Weights of a small GPT-style language model, trained from scratch on English Wikipedia: MLP 384 SwiGLU.
Each number is 128 + 24 x the weight over the matrix's rms, rounded and kept within 0 to 255. Layers, rows and columns count from 0. Numbers have three digits each.

# layer 6 MLP down (transposed), 384x96, rms 0.042, rows 171-307, columns 32-63
139143133166156119091139124175127086110153153130137124065108146180138121143128148168132112166088
134113131102157107118151102130145124116141158123075146112131110085124120093082127114149189128141
124125140142173091172120168089134129112097144123170127134097117134089169158063126113151122118087
126121102114099109101140128128125123120159107167139185154142106080148085105068144130101110133113
104098125144179122105142105168120166164153105121139138130153124131155127096135111104084097112110
071117166176112163137117101112132109116135128114148142135176131119157155143149143108130111136127
110091086148115109147139151133138136110114124130135123101178133136120138114126146117146143147128
128105127161112101105131118145074138099148122160099156132066146126143112142097134075100111138139
143134105164120131133144162125139165171145112135081113139133086148119126122129103127120133125087
171111108119166109107142132156125131130149129093123176115145082106150119139149132138133131132116
118153102113133124107139127093187137154149168091169128133126146102101121103111121064121140118149
114159121167121122150120101085103091131110152137135132129146155123123151142151163128119127175140
161125154139149086116137173145127145144172141155108176123141172123125126120145148109163124131130
115151144134142095085145098091115122132114169128134132139146117080113094143163126141126118137158
123145091135134112150145139077112130134085153151133103147126079134107128160117127154078158115124
155108129152102149178124118089088113102141129112133121114149093133150137150155127148102121142160
129130115115110125114125130164163117147111132150151134120076192125146148119122132142111145137134
130125103148104113079100154125104109142111108106134141155146134130154097173117129116150114136120
113154131150152123145139105126135127141102140082121116123111110123101096134104093148137146118159
110101122150161139136160111135129124143137139161103153103127132105140127119111145138132112112128
118106126156146147131110160111133158087091159139133158115182152127100119090144094152202150103145
150162133129098157103135108136114099140117178147093101143123167151107163120135083130139122119162
114119150131127114127102161146090108087128138125138105156120157154114174138121143104162163148140
115112134130133095104110193172123105182126125124105078123145075120135117135161108102120095136106
146097134109124121142121167107153173102126117154123161144122174126111133150149146110106097168163
119123103131139110070129083134136149135119129179138101148145105144122133162111113127144128141132
167137156164145117110164167184100116106137131136135107110131137127119110100145107169133165122157
129114111160086110166100125143091112150143129162104131128083126125139149153146153140090145112125
079090164153119116137154171094125111105118089138098169098136123151145145095128139132105094122144
146120134083149113115114190153105125167119136091109130126152100133116128143137134111147111113159
141134130099064146126126129167092115158153113124142113150126150120125097104112116131151124109126
131097086158102133181115139156148112163111125084146161122106139147095144128103148063096114160128
095084081121138131178147132090154114140094142181109150170114161137072167124149114124118140093140
101160079153157066092098126100125123138108098101154161128110105139126118119150112126118132163126
190160143124093108099118112105086123109134140142125143127111156090150146103126103140110159146122
118131115094135117117146072144136146132132114132155113121154157105118130149108140080158151125112
082123107113157149156188105165104106157110123159138123115150119129105134125146118126112141126100
100133138129117122141126152106105093102123121126109130113115095148127128155159151128134133121131
142112088096083160148142147135120147166103133120135090135169122105124146153133132128091127132138
131126146087107130124118117101150128169135181153170112136148130138120126151118082090111149155138
102136123136137149138142097117153137147135104134153156116143130141185107114127153152131162071143
094106122113065090114113076143125192139121137166132131194123105139181114134108124121124155103153
100064124100101126112105125127147130157140149136132106169119147125131138111095109165101154140114
123146105080146157078155123164123191136141116097161138123149099125143104116142106097094107126150
120088149147129125095107115118111143154113107160091133139110112126126117143140120182143135125121
149083115090160161101093139111132161151152113142156093124141128145136106123129125176098144109152
126091143118120119125146114119129103182159117147116115094123107134105149073136119155141177098118
162151128136160136141103141115147128108104161101133154145124158151119139129106105148120128140127
131069115122132075158143132156114141108170117104088123123106159139124069118121170127157159140201
127140123134121128106090164130140111088143110127140151133127100104128137119109110153116163128143
106156116135117112106117099128134109083107157148124171121156129170128093128076154157149129122130
138110142124131115118137167140104132128126123151096090129108140144121115126118134120123147118134
137141141124149165160112169120122158135134122157105118159119112082083126109135216127139142156139
152112117140156169157106095153168134101147166089145145103137107102110091096140159137137128118102
166118122107111141128155128141148166126113090154131114142172130082122101107101090111150178143119
109114106128147125139134107150086119118127158128081114122135118083130091095103119165167115123130
144121121136166183150179142113126120095132067118136115111145174128137109100146097118102113124171
076154092112094094076126205119136084138107137113088100149159143116131111113105097110123135167131
120130144157115136139113106114141098160118164166144112094127168128115152137128143101124130165081
144056129119170126162122072114131183142139135116166126122093135159148120185191092145105103129117
119115097132143092106126129110138130117083092145130150145109147155123138105148119130106139129085
123073135114130158101149152129132109119194137134117077137130103174162127160118109095134134110152
135139114165167133137184107112113107100164103143133130101125146145134153109170120125137139132115
139140121121105178196136143123116159117130134098104096195144145089112077142128168138090129099142
139132163149150172106115105123152149130129181133121137090133120113097147126136158144143136123126
125109133094140135105121152166115168095120118111123092113100156144135087142097169106136148127142
094141174067121108088121138118147120147141152123116137122115158149125133123095102117107117101122
146133111123112068104139129109126069159137158120175121125111106139115125093116158142128124123116
086113161145153116152123128108119139092084130149115138152109143146138119171153079138143117137098
101113127126133163146160136138111126102131070117121159120115145132133140122091118137113106144108
126151156129115161092117135108149117123200154135146088129153136093132130107127167105128113136098
099100111080113158120082149141152129163103176129116148126101154120134137103111173125128127150163
158088110153122138124134150114162137133059142138135151134135085130109154135133129150120126106186
095159155162163152137111138097126119138080126158125138103150108116117099092138146123130141105167
088124144059152140106126083119129124119138147165158089134110125145125116065130139160124105113115
109113064116183151141110111154131108172147086136141181194134161108144142157109135140112150114142
113136144128113173117149119093102144121133148147121120111141107113121171079140185104117129130099
065144136139079115139122130130147139094114091109106102102128158154109182117139105070142131095122
145141153092118120134134086119110099165150159115186088127103113141167173112091123110104088090118
110129142120141085126112149122101120124140146157134119132130139130120151105141146142118156106159
118153132173134151133136125103101119134086111154106124082112117133122115107148136103134127144112
118114173134111150125104136172156119135129118092130154169097101113117138164141143133123155153131
095116093105139124130151153125129150096109164145097116141143106167113142090060152127121101160132
072132132148132148146127136115137123126131105115101149126109094125155124147097148098097135118168
129150109125142139108141113124083115057126121106130140147117137130146095118136129158107115149088
138133135183065160138167046154103131138147128125119125099128118140155142143093143092115171113072
112146088122145171136163133109146179169110125096128175095114144113086122134154127173121083107121
097123120147123123161121125078110148093116117114143154186096136157133124168140148115134125108165
143184143126162176125115105110128164110125109167091103162130140138135133124138156127132180120129
145127131131151104119113107126123161132151058127112115114132172134163114122100117107084132126187
124080112128123159139099161148149120155125121191141133152182151173104126157159131121106119134118
184106142132141137127161163123149153129138120148128144104136128154097125144124139157073125118122
104103123099139142115140096111094114106138101084125100116118147099094165095142129168112097127109
094118153132145101098131147131147127127136137160117130147112168130108150120094061156176120126116
147160109101123166097116154138108117166135124101088132131113130107148122115151130121121133131131
098152172129111156118140052121127083143141063117132087095117092118153131148129116081139150157202
100135170151160112096154131154088176149097123162109137159125148151143163136117122127147147166130
113130117119104175130083165138120122166099113157123097124114136108114158096120145125134140108151
113085105135154153079114153124172136134143128111130136146151121102143150131144156181092126183089
146151113122148105112135067091146126136120112148117086155108141131110107116098133135185140117119
175127143087117118138120101093130132061110130103121147174113136118138134091115127139114143131132
119132122131119156152094103113132144123110107141101111092144139120116136112125138175126133173112
103074155160123098121074130176133121122134120139136144159111142117118138135160134099134107129146
112130140157132129135136120149125109167113106131117131069131170117148161135133138147099112176139
139121111175113143158126127155065132160133107153136146118170113151121132147143176126124110147163
093140124133144164139103102099095126096160112136154154135150114119116147153139154144139124153135
130139133170110167113084181135126111148138154146086101108111156094125085134148125147118147117114
127138111137150136124110052136100152110136133146105138101105110108115109175121117150106131109089
144111136166125143123127126122150111143092074115121114110138134159104145060136162133125104106099
152087108080083154134128149169160125113111105145169107081123133132113155113118101130128090101164
197144168135111133134165139118113111117141134088177160087117138113128138096126151126163133113115
113109193142124122075124126139111117153123120119112123174125125121132176149137131169177130130145
157170122139104132109139116120161135154144092153129103079121156143121111122152143107125120149162
162151154136109145157106082135087137096143082150149173121126130122144148107100071136134142098140
157122097131126137130109190128139161115141130146141108107155112106143094083109091128130123131137
174100119111134178154138153121147119126100103165114175207145075165105108140124108157129143059101
132107114102092114108110108147095119111106136155136042114079142158149134127109104145161110160114
132169074142126158121174153129111161128136132155143116147126126111132128122184174140138118146113
152129130071109126139095190132121143134142148129091121157096142134155141165106109088136136119123
097080128164165088123125137143114166134119126142124131119109091098140133154127131141157120096120
117135168162125098157162139137145179117091153096132128116152107132116128124092075080147179135124
118130130133109142133154162104130142143109116160126118147146142139128149121077102114137107127107
115080133112133118186124131119096149089111168123138125156119111094118141133118163139146178127149
165093151131095056077109130141140137120142118103083106136167141144135120133142088108136165127115
118115126134101106127123124114149153111117126145146134101132152096133129139151124158137100115124
147147090116098121187129135117125148110071092132091128096127098105128109139110129134146103158130
099166163115160105111083126116120119137152151135127097105100098105123151152142131144080101151116
147125109105118186075092103149148127164146108080157120102106132143125132145114148139157154135117
106097071177137116108118116164160131140054152145177116120144128091066155129175149101139155127070
096115126125108127113110121140131136087111110125124142137117142147160117111139138113142119131109
091114131101130106161173128143159135130136135157132110119117135117142137101151146132130120141146
125129158115151158103151113151145201108100107117135156151154119138144156129147138112156170180131
087158085151138131113129123124143100150120121130165178161117147149095140110159129147175125090127
121100155114138135160137145112070114080128118153110140106122105146128103131136108148127117165133
122172119141104111156135187138150098150142115087130100143167154135133129128145106119143094094135
106158079135112158109115169140124144162134102141110119133114140119182161094122131149116151171140
137115139146166121156125178160096156114129098132131169137164163141157114129133137151108176137123
# layer 6 MLP gate, 384x96, rms 0.172, rows 172-308, columns 32-63
123151094108132140130140148114144109080167137112134128124084139165105138114109164107087136132149
152120119104098125085093156121166083105125179121111143135094125163128144145140094155096142109171
152116085125113146123129103133154107119123094144118126142097075143164084131127165112153100115124
138150118136151091118155090104098089138085116106131108112107155091119136121111185123184105111137
130106147126094132098178106146160120139141113133112138099156130126107113150105123150111124115118
124157128124129142139158128159127166135144100146090144107092150113101125077137177118121144101142
115169133132128132187104153114106115130094087119122089134128151110153142132102128107150117115161
124178121120133111130141132103138081143112140146116098156072134148146121126146123092121101174074
140140141167132092150112115102118127104177121090143123133123152109132152149143183115147162129095
114078124151102125081153119125126099117118102096134175100170135145170161130133137138158198145114
198155112165123135114100160106084142177192112103123156075149125133154118140136090127137118119145
134085090093114134106163149136101118159137127108101114139128118118142106099150135143111069155146
143114167129113104118133128140168166154160106100159111136105135132113150108142138076144115095157
070130118159130175127092128083187145144148147132133135156130117128105100160125129107110099115070
141134137120117088142101152097108088150107138088117138095132111110100112135132089156088145126137
134147142166114137113104156159084093134108075110127171140159140115131092150146162132154155149142
137128087140110099080085132131150115104104120142149133156137117137139142128126115109119108119103
084120097080121125157091158121173115135118081117118118176138137113129115122114103107125144133154
074136132120148083114126114099139120129127122072104094134144163141077099178130088119112154144114
147097123166151107098110098126135128145136138112186094151124130150163122169118134140143139145118
114126134153106160129097130116084090131130151128073110103110146124151148114104079117089124133121
104182153125090101094135124131178142173149084122115164119112091127185117115129147128102129139163
122120108162129120110064155134152135117159098130079169120138155134165139101119146113130168141144
150123079149158117146077109103119114089124136115150142108135169139130123142126123124149120136124
131116117157123148161125112136145124134174082129099101137128159133130119109166135145154154150105
136152149150088119140123171120120099123152138097136138127154128075143138114117125140118115140147
132097119132139149111110107099128129142128126144156141161139120119131132166125161078115097152085
204169129146124128152152125147144111158096132113055164135138134120165059128134114091122133102113
159124085131131101146163113110112123136140144125143173111104159169170146127127144134128122159092
103167116113140145092125137117136089179129162117116144082115122096156137161143164078137151095125
146123106115128086108107118114164080144113164136105132094131145085106133085176158116130098116157
141088132104130078130141148188143118112122124133131131157140121128103139165098150083103146110126
126129128105088179121147112159144098165138145130129139158127160081134125160086129141132132112131
107136105153168154117138142173129142139101115151121112136127159107111119117141141121148147120097
107106116154108150100142092166148120136130118132158111112103116118134141142129148149122109128158
155119128135158135079063144149124151172118130110112131124140135143123149140173128096135133117162
109132128104160108142087135095160158123146099162102137112123127102127156132116099120131141166118
101106106146130109139122126130153128121100111106114152143117116175152158119101140083141138100149
090123095116171095088126143124131120127093113140126126123150111118072103088118092131119139120139
147105172161106123124094122130125086198155134106113112130120122092106158151143138109152130128097
128134124082110100083164135074116107141153122131119114089102126102114125112100134145114175118155
096134101138109098117113136096132117116126135084127113179151151133090136172146098082100133149135
124119104168115097110153124101100128141109134178123121146073141133166129096177185098168166160148
117146132139126125122082118142128181145095150125113126111143096094094099149109129120100120110152
104155112159134166169162150059114170097117121129095129117157144097112116137097135153134149147106
141137106144070106087139076098123141128090121122106140147133127138125127119160125075134119168157
099087116147134148102099098123125123149175158111136151108147123133082132119098135124154101139097
081138098116152138131131145152110150148104101155133121149133144153121107178111138137150130138143
173150155076131127093129125147102127143104127138141112123122143118095151119099132103119101103126
105096116179169108121144135120090129124127113162159084093126156107129132140114154112108166138128
161126126100127129129129106136126132118118108147128117116098135136120154120115148152142090130159
101131102114105179089114147124152094149123157119166118123087157112165127128140111100183130111155
148136130106118146087173121074147139118154117083105187144145119124114107112083185125106129083166
126164136140151141117107160139169101123117129099168135116093113128136147142154147184143082109131
155124108099114164126121095107142108147146100110124144134084137120146131154105188105086163152094
112153083145155155137127182135110121083121099140156151102119165108174130144129138089110138143120
149161133108072146111119144062084115143155125104131079158104128157136092133123166120132064145182
127130125161115148115104121069156123135076115125113095126162095118125115116149178099147086089117
165125093104150100128137117098149153137134104074116118151152112103126104155122139132147131136124
111108150106126116122115099147165168110143118113146147161137132080122140132095094205079116117104
164088159140073109125135102131133164135113127105168104120137107088080146150090129119161086081173
123155110127108145125125095124116144130115119084127112128090121100092162158135115124117132139142
086097147144072083128141130128097073176128139118120133174086083119133116116127103112117127131140
096152133146162120124144102140129116153214138146148133103115153136129126138169100103134111123149
082133129143069109095120165113138132149119123113140144171111103173109116117107128133103076120090
139159096181133126104162133118147114105107112173095118156152084110112121166111140122102122151166
095129115131122117103152161099135118162094149102120127129113173111149086158077122166099145183152
131150139155110134126132131132107115130099121150127145144106129132148157158127155112173127157121
134162115114141117122136097114153128121171122156117116129108119126095103096141156121105135098124
123137144126084105081130129117121135120120091109145135157182120135099161132117093114141155146135
154114134162137118121131133107092145135108136176122120129097104154121162106104172135184106165114
119157098142063153138122158152181131174085102157130120117148114125131098107136123123176096097145
099147141128099124168160134113109118128132111126112141170168125111129098147122158131132167140152
109145128151089099128132129134128146142105143116156092150144145127103138154133155113135155154142
146095105164105117109086115114171133155146124170136125198105123109141147157128102129096154119155
137142099107104107134108124154129166128103131132164143147118140100152114146136111143090138140081
146160118112156104107101116139081115130125166123100154160115126143129129119121167138120132146102
109152138130174133144138141139140118126133097124115123142139115144102116134128145123131172137140
116073155129085151130107167073136132149124130157165120169108137109147158121093171101110096106152
129104099178133102132121119081106170131125130109138149119102139111057114121102125138103129152100
108109155142151121129105142134122125159155134167090137148111143132150111108129078125119090172118
177118137141139114151155127128104124141101106107133123094096157140083090165122093140137130082144
097133120138112132156109142080113095133108126135156145127132130142108109106130144174121138126119
126128119129107105129134135122125080108150110119148098138137119143124089149082093140133144122131
147126107127127107147081119123147129107127132124118164145154162133134129124114156092139124149098
107163108088133120100141109134149098132104134120111137141144137136140087133169143140158150144141
165153142130121155085112128120142114173099129136133116129127113139125120134129130155116132145098
146157131122136111174118156130114097129142146147092164110151125115127125126106166151099157156117
122160134110108130098112115105124123146162132102134085140108098096161102096130137153154133104140
132101145088100097106136139130180107138152150133175103127121172123128141170120104085115128114187
103087147181158106131117080129151128127121133143147110084115126138123137108123154111112104117128
102124158171161165098120102101138191131128103109139136138101118106086100116101136144105136109124
101155092147164105098144109147123122145133105113090140148141161101170086072130182080168133119138
113153170148140163110132102123146143168161120110139161144116135139142141139103108089146168141111
132118114127116067160127168131115108158109127136098144118146160106143136122138147144141123105090
107115138145150136138105148078143121115134143149137134135172101077106130132117103088122147112139
117124165093119105122159097098101153105158117105152160118101158120133102106080169127134122115128
146105145165111101109099129122143120133110102145112118109120132125103101142126118141134112150135
096101107098103095176128142104154127134118124183101120130104096111128122116123123097137136118136
098084095152121120112121129102145177104147160105125155127132118124109141101098147133101164117137
111152150163112125135130167135109102151109129069146117160138147113124123087133102121114099107155
114096129155153130112127112104107123157148140101099173144171140112133096097134114127126118086145
084110127132101110117153144119126108103135093108095119116114155148129099133111161141105133125112
087145097142082142126128129085124165120131153107107124159116141154142141131150179114116154144088
070134114069104115157132138144132118159134119149102148136100111119132094130117122137155134181119
139104162116146078158139160155153074138098082102094168103113116119140147135093147120120180108132
099155123126090108125140094156168146112075127160108141106095119158111118120117145085138128122126
101124117162114109118146124113131086115080090155107152138137148104160123081128119117120118094119
135112106107109122120107123150126141160145112145122160190092109163132098148128128129109123164140
130094124120086101102143102130118153142125136140128131173150150095103108138112119124125139152168
090123096175139096138083139151110145138076140117116148179142141068079147158130156118116111138109
149138131127156086122107160118093126115114090142138149161137145102158145122084152140080140101123
133109083091116108092105177090144103139120161110163154153101106154119119129117130126133144123168
136138129102109083118102147146106148112112124097174113145086125138142137163091096148147125101147
132153083115098165118157096106100131125093109116114102141142092189170127130183179134132147110128
085131104157184118097170090149136186124118123123144132182135158165133124148136160116126139174172
081136112151152111138078146120139143162106119109114140139112137155086126129120142105128131139120
098122134124076118094129103101109135089151123144102097134107123129119141128121138123121141131163
125099129151166140093129121098114149158120131102133140098092139187107112158125136115151156142092
132117156089134080110142145093148138109147065103101116161164150129149151122148117116155122154154
108181090128129138101107157115097151138118112118099124142114126146109110130156091090107157135142
120094178141138089096132126155104095167120156116099116164092133116093124139143110103098114149125
133133109121155093095044145106110144108156128145135104134114161113116121128131133117109143108128
161142114167158101128141164126097124137123110093136112135110135147109169150122087135181109127146
112117182164113098126164143115130146149115124133142128123102141103100120128101126109136148150196
132116097140134123110152145122142113125104131129140126114170102123111139137098154141166144157137
155103119108107144149162153133113122127131127149103136129127158129104101098141153125153135125160
087091097131144134113074190069171133163126094122156148144140213146143163129133152142122131124118
176123141102167163114109136108156166128129154168166110093138158150130113101159149153073145123108
159169129129142109109102155102116134122140122153145151120072122146099141140125158161123139139109
125156137149112128131185092106139144134122091109141129184134139134120103124149126121081133127141
099121113136137123110134095169098165163090072130139145169157105097133124123123112144165138149102
114110130143171128138144168110072138125122120102133125132111143110128131146173161134069120108124
100150147121126113100137135129120096129143102174118142101127121128142096120091205139115128165179
125084123085103103138122124121122138147161131093102093137185099145147125121122123105150135130127
139183176163098092114157150130125155142140146150149117148126104104086129121131101133129154128118
132181089150142126138112153139140123143135127090111106140136122124123125087077162152147152096151
# layer 6 MLP up, 384x96, rms 0.182, rows 172-308, columns 32-63
106124131138122097170120103141109135099107114115166167098149124152138142098163107103145097105120
157105135133107123155062111145122101100128136141090119132111137140121168123122112127102117097127
088097146119122091107120135144090135151117100139122136135141161141120175134152162136129105137105
116158128109152120142110093120105132153104116126122117130088140093139112119141117122159159110122
123132116129159145119164131116148176166149145093117139117120141115120112161155093149136091125104
139142142093143131110108122111119107168101080165113127156082096127122087101137140092129128097152
134110134126131083127119160166158147130145145119095126139136101168115114122149115151161151130184
133134159094107110122132126161079103073142157118142093152133114130144124146140115112171132139170
140113171098107136108051151097122127166112113135147114122168159152117140106165123122145116105109
147148106115111114123172156156114130105108123180140140149124136140136168143102151134131171132151
125128116180107137095153116123075146128119116121152105140100114123108156152052114115144113147110
127138137099146126125145129088127129153122108120152118102134095132160149138107140141156137163124
112153150145122125112137125093138097130138126111105139103119159071144080134115130162134125158123
117139131134104146106118115133142122172112134146135112123101123202153151173137123113119125097139
149136124104104168091106152113141177099148109104140134114103133086139140147099119133127088133117
116170127147096141134150161121111104143144148070109131139100185117135115156112131180123164075167
173125127137137122138135130152164114104129082120092175153086119181104131128150138138159146143123
153087084113144128130108112111096162147134100115164152125145109104083127121118114140113123090151
132106128122141126117100118107092150140153127112104128123123120101101116144105075114155121125105
152122120171130131144127140161154132100108119132092132124151095137100147102148112144163104135159
135042127169145142133113115143154165158117079148119151120142115100136136134128132117112125117074
140137111111133078107151087134132081145108184157135147111113110154164128183134091057130123114145
112159161124132140117139147132149127136152102108099188097169100122153145144104161132118120117142
124116111161136092114131143129141109141131148112129091106146125145143134140158114155160164102108
125150181104147148090098100155138120134155100122133098075115104128116124104127156109129152132157
101120151083129091128141094101129138123152134114076115132116148107106082136087165122119129129133
140169116110103136092130139118158140130112111093109132130146104124133118107157126072127114103147
080132128091095111120127122155157126105124150124129126134147101139109136146115069133173139151086
137125088149159146134125114146138110122113070135155111117117165160139151116107129114112119145119
112110147123141175152119142110136122095102146133118120099124102143098116080109128100129117123149
123121138094121129110174164126152162121074149147174124138126116122102108144131121064145121155121
121094148168151109107156100148113125106163120125118119081146136162129118122120106167116146148121
126139116099105150128125101138144179136139137144095095159132146098154146120149131135112141120112
082119128183113077142110090112145103122138133110153092140141087159134137117152109127120148121106
086124123139118167087109137112123147145129138117112157096167090110127081121097110139157128191136
159139137128129142112135118130159154125114143134144118157184102135137134143121117119119105141147
149124134158124130137127087119137143141150089071140138146124156087141151096104111110140104132137
141143119128114105121108132102123131073140114122169137115109157140134151127122096139131109130104
101129113125118097113116108155134134148161148115106127135137156116114126147110149120185096103118
137118098119172114137095168100112144113099132119129098105145141131099123120113120120146122150082
152123154122093161180089160138161162102144131112126159124146157186107138158139094144148105098137
151114099114129113160144106096120161134154113099124117146124138108144169089094174107100150119128
103105115113133110114130130139127079101117151152128139120126172122134148087122120172141139139121
135119101099120120137141181168107130104145072122157172135103120152138143097094186120109133126125
115098115159083114127165158129112080158126103120118144102117141146148140135104135095120122145133
124164114120156132122148130129134142104129135119131140091158115136176099147101156129135097143113
121118120146110157164125105122107134145125089155122112115196118118143135096122159147143131142130
107121098130121131116122113144172136168161151137116058033147131096095180121128122158149119134126
140133133152141110134087151155158153124128136120151169147182136139150138122153122124121153139141
129100094168137149116106172117115161115123166191124149156133104155116074121091125139078173095106
156100108164100131163124135104083135142132130119103152134126129128149136129091149114125118132100
121074140163120115137148132118161109113094134123136082126156096161079124096132133185105116161126
112083138133097139102126148140114132138135145171103106101149120104166139125135127151079156100121
119162125105121167082153130113087133122167149115128159141137105149157125130114150120096128136084
135109097115137144127130128112090156136146142129120136149160126150138141155139111116141122137129
129134120157082105119109145125129168178152086133096126104150110117162087138132116135154074108096
104131113136112199125113145095087132073146122144144118116181141124100139175178109097151113168102
111141120148124145122134126130126174128202109117096129105144108137140125109097165124156137150095
145177113132128077153140145131145129139148103099124114085205138117149137134089178117158116164098
140121132111123165123108126153107128137157119123145117136112102085161150154120138153137093128105
116186079130124079144111152115143140116097135133116157103149106093130104135112177137108107127118
144085095078108154153124108149153131135107126070137134128166165130115112151119130097134102158166
107169116176171144103129105148126121115095137144178154119139100138134083094123128150106175140114
111139138122124076124125135135133148088113127126139077127116124129139126094131185118137122136107
119125111133105101115130128161138166107126088115092157130144138131148152114127094129118132136139
124110191107078114135097169110094139148164105124075095187107099133111137142152109140164096171159
171125126147129174141149171134133126130160124139146072130145165113165177152123154196129096132125
139138138129112122150117113153121141120101138165126171100114085104131111120051157099139112130132
151129126117122100115137151122105141114158140129128123159158116112093134136109119120142149120127
138114133062123135127140134153116096102143122121159098127142138129130095133112072106111179168193
134116139138158155150152162118107155134151108105072129149122122135118109092140089162128116119140
093144140149109111126135144075113109155151141123150122126147104132165105111138124150106138121117
127133121097135116080164117112146096121108110138185141168100106128153140120133146179117118136123
135169144126120155124134165138131116128124128126106136161164113152129118164148119130116118132135
170119126153116162150133118099102131148135107117152208104091080127143130126150148171091094154159
101146165118150139138124125080136130157159118133144144127140126135142163134149097113140117168150
142147128136145137138134133103138149173123144117154101167127107159196119116087120128102094158108
083120117179082144137162124163112128128159134146095092134148139141171076113149100147147137159115
081133136134133135112119150172107113157122072105108167157127135156143121089117150154126147168158
109134128125129150132087157121119151130171141181110114156151138096167159146108149145164142169125
147139104150115153173139104069145142149080134145101139084090152139131147060121144115096101117121
136096119141141178153140111124142158098114111138141168103113119124135138119130143160110165147132
134103121109143096137142122135119143088128165146151132100099129121149126134135119102166097125124
136094111140147121103085134112132154121143089134126136124126102091142168097165125114073145137113
148136145115110098127141129066158156162150139131144109122138136134082132156117121124144159118142
133140150181114157167122098141104114109143114110096091104093120092143147148162121104091143118117
076137116113140132124110106123153150120147129092108127100119116149163129118143080141151099142106
152109156164114136110120111122121128159163107136198135105140077142127110134109114154150120121166
066125138161091126135146132091092107109119136142127129150102164129130087148119101130174129130102
146089136139122126144134119158153159126116083086118129157148111103146128171141109150121137078198
144115112140118135133155116169092131146158133159075120147121114135126143103157183139150087088136
132182110140153133157138128155097101138147146082090121149164138141152149136120135145097140157180
155174087111155127133147129084092156132072152091137139107075044117146138110147135122145066153113
143128122177190096120098145112143128148101164158170112101142103136126146116170125178128105102106
145128142096154123136119104130137105134085153123115139130154086149125125127116135114108124078129
164129162143109075120152152124094125147121135153152109119121112084124152168152131105133128122102
103116146149160136153136116147091104113121163132188136131107103146136101157129151138115154159142
131139154106123092122108117161077102115132093158093145117101145139121104137121081097124115166075
140095113124142147113164112149125103162122116147138125111149121136181143119165106140126153111120
102141113115138117129139109131143116111144141161144143147122129121121164104148115121145091097145
113108137157112167107142118115077153118102148123149100123089110076132149153093102151150158150131
138105121129137086094126103117140149109097093123144159084104112113157123100127094182159106110118
135131142162146125122110092142141169116130144136113147154120147127125115120126092111128145122131
113153141160120115078096109088107118135140107083113139127134148130137117131110154110136115200167
163139128080124118084111145120132127150114165168102158131153136131131104140127100119169184116126
149125137115095162142129113083162092119141097139076114134072130127097161105125099146126162133126
136109118102102146167124135145139197134110146100095145173154177105112136121141113160168132145109
097184158145148151127095119133157089167176073067119105129075146127112120154140107113144163163137
105089136096115135093156148123167135130148141162165104142152079143123141105139139133135155099149
103188158064153139103150111129128127197145123136141141126125128142103148121117117101156094118107
097131115119114196069185074175155120156147171113114117138081107166111094166135120088103128119115
147154125145104110120163137197140129104143131120130144142111134104138117168121060083148095132126
146145127165106132142134164146131130148132147085117151119138140159147103126144126156093141151115
088102159153116140179115101125151148144165100103094143137122159111140149138169121120145109115165
067101125099103123118178149178154125093140177096142098125148132130103077139147091131125171176153
151161109104140102136178122145149080128170127118081138124169089088131103155081101131126105125150
109116126131110143125139099088156109143101136122094113129096108114105122128105141153122137133127
156108120105123094135116161118112136128130142126158094176134107101074109131108114155147088113110
086089151100130147105120129129142131110113116140147108143106135134131132120164153152123096161157
152072150111108115137133179130132116172150135066148117128140141143121123149147097144100111133120
120126114151145162165148101097106116093124119142141143133115107164193118133109116101122142096154
117095101123140123117112146119144117109105109113124153119136119147109067140121138121094096128144
152128100142144145108136163094115141122096094089137158124142078150126123112100131155117147138146
158108144088127143090144139121103127120126162128141149139127095094176126132106141114108124095066
111128079078182161139148120144094181093112155105119099107137142163150163137155112143140110134110
155128104096111160114127125121057144119143111166153158148091150119145122090139123153130115106093
172079162167104142135112157152121144119135120154117118154111098134119114143149110078139136128141
089125064133119124079101125147128127139120177117123144115121126135130160131092131115167112145098
129112117137159126098136126131125164126151158112122105160118132137101088180140129123151143116134
117130106121144140083144125138086121151147149163142141112084098123152076145106150163099122103170
085112131140153140122151154106116103148105116149104121153137140139132134144124120127093093132133
098049135195132151140120121169140116115136136096098123126148168131127135116134101092065093089107
130096125126140069106130138185141134153129142161112133121145163150141139096156165096147128065119
114107114150131137116147144162187144095157130122162125148117169164160148129119145133112113109126
155161128152150123114174089148149149113093146122175134149087096152117117103129114092112128117119
127114147159109128134142134130144185117113151124174126115065133108137147110160111116162130148133
133128127138122155116102159153159143164165109115131122154126124133135155125149134125112091172132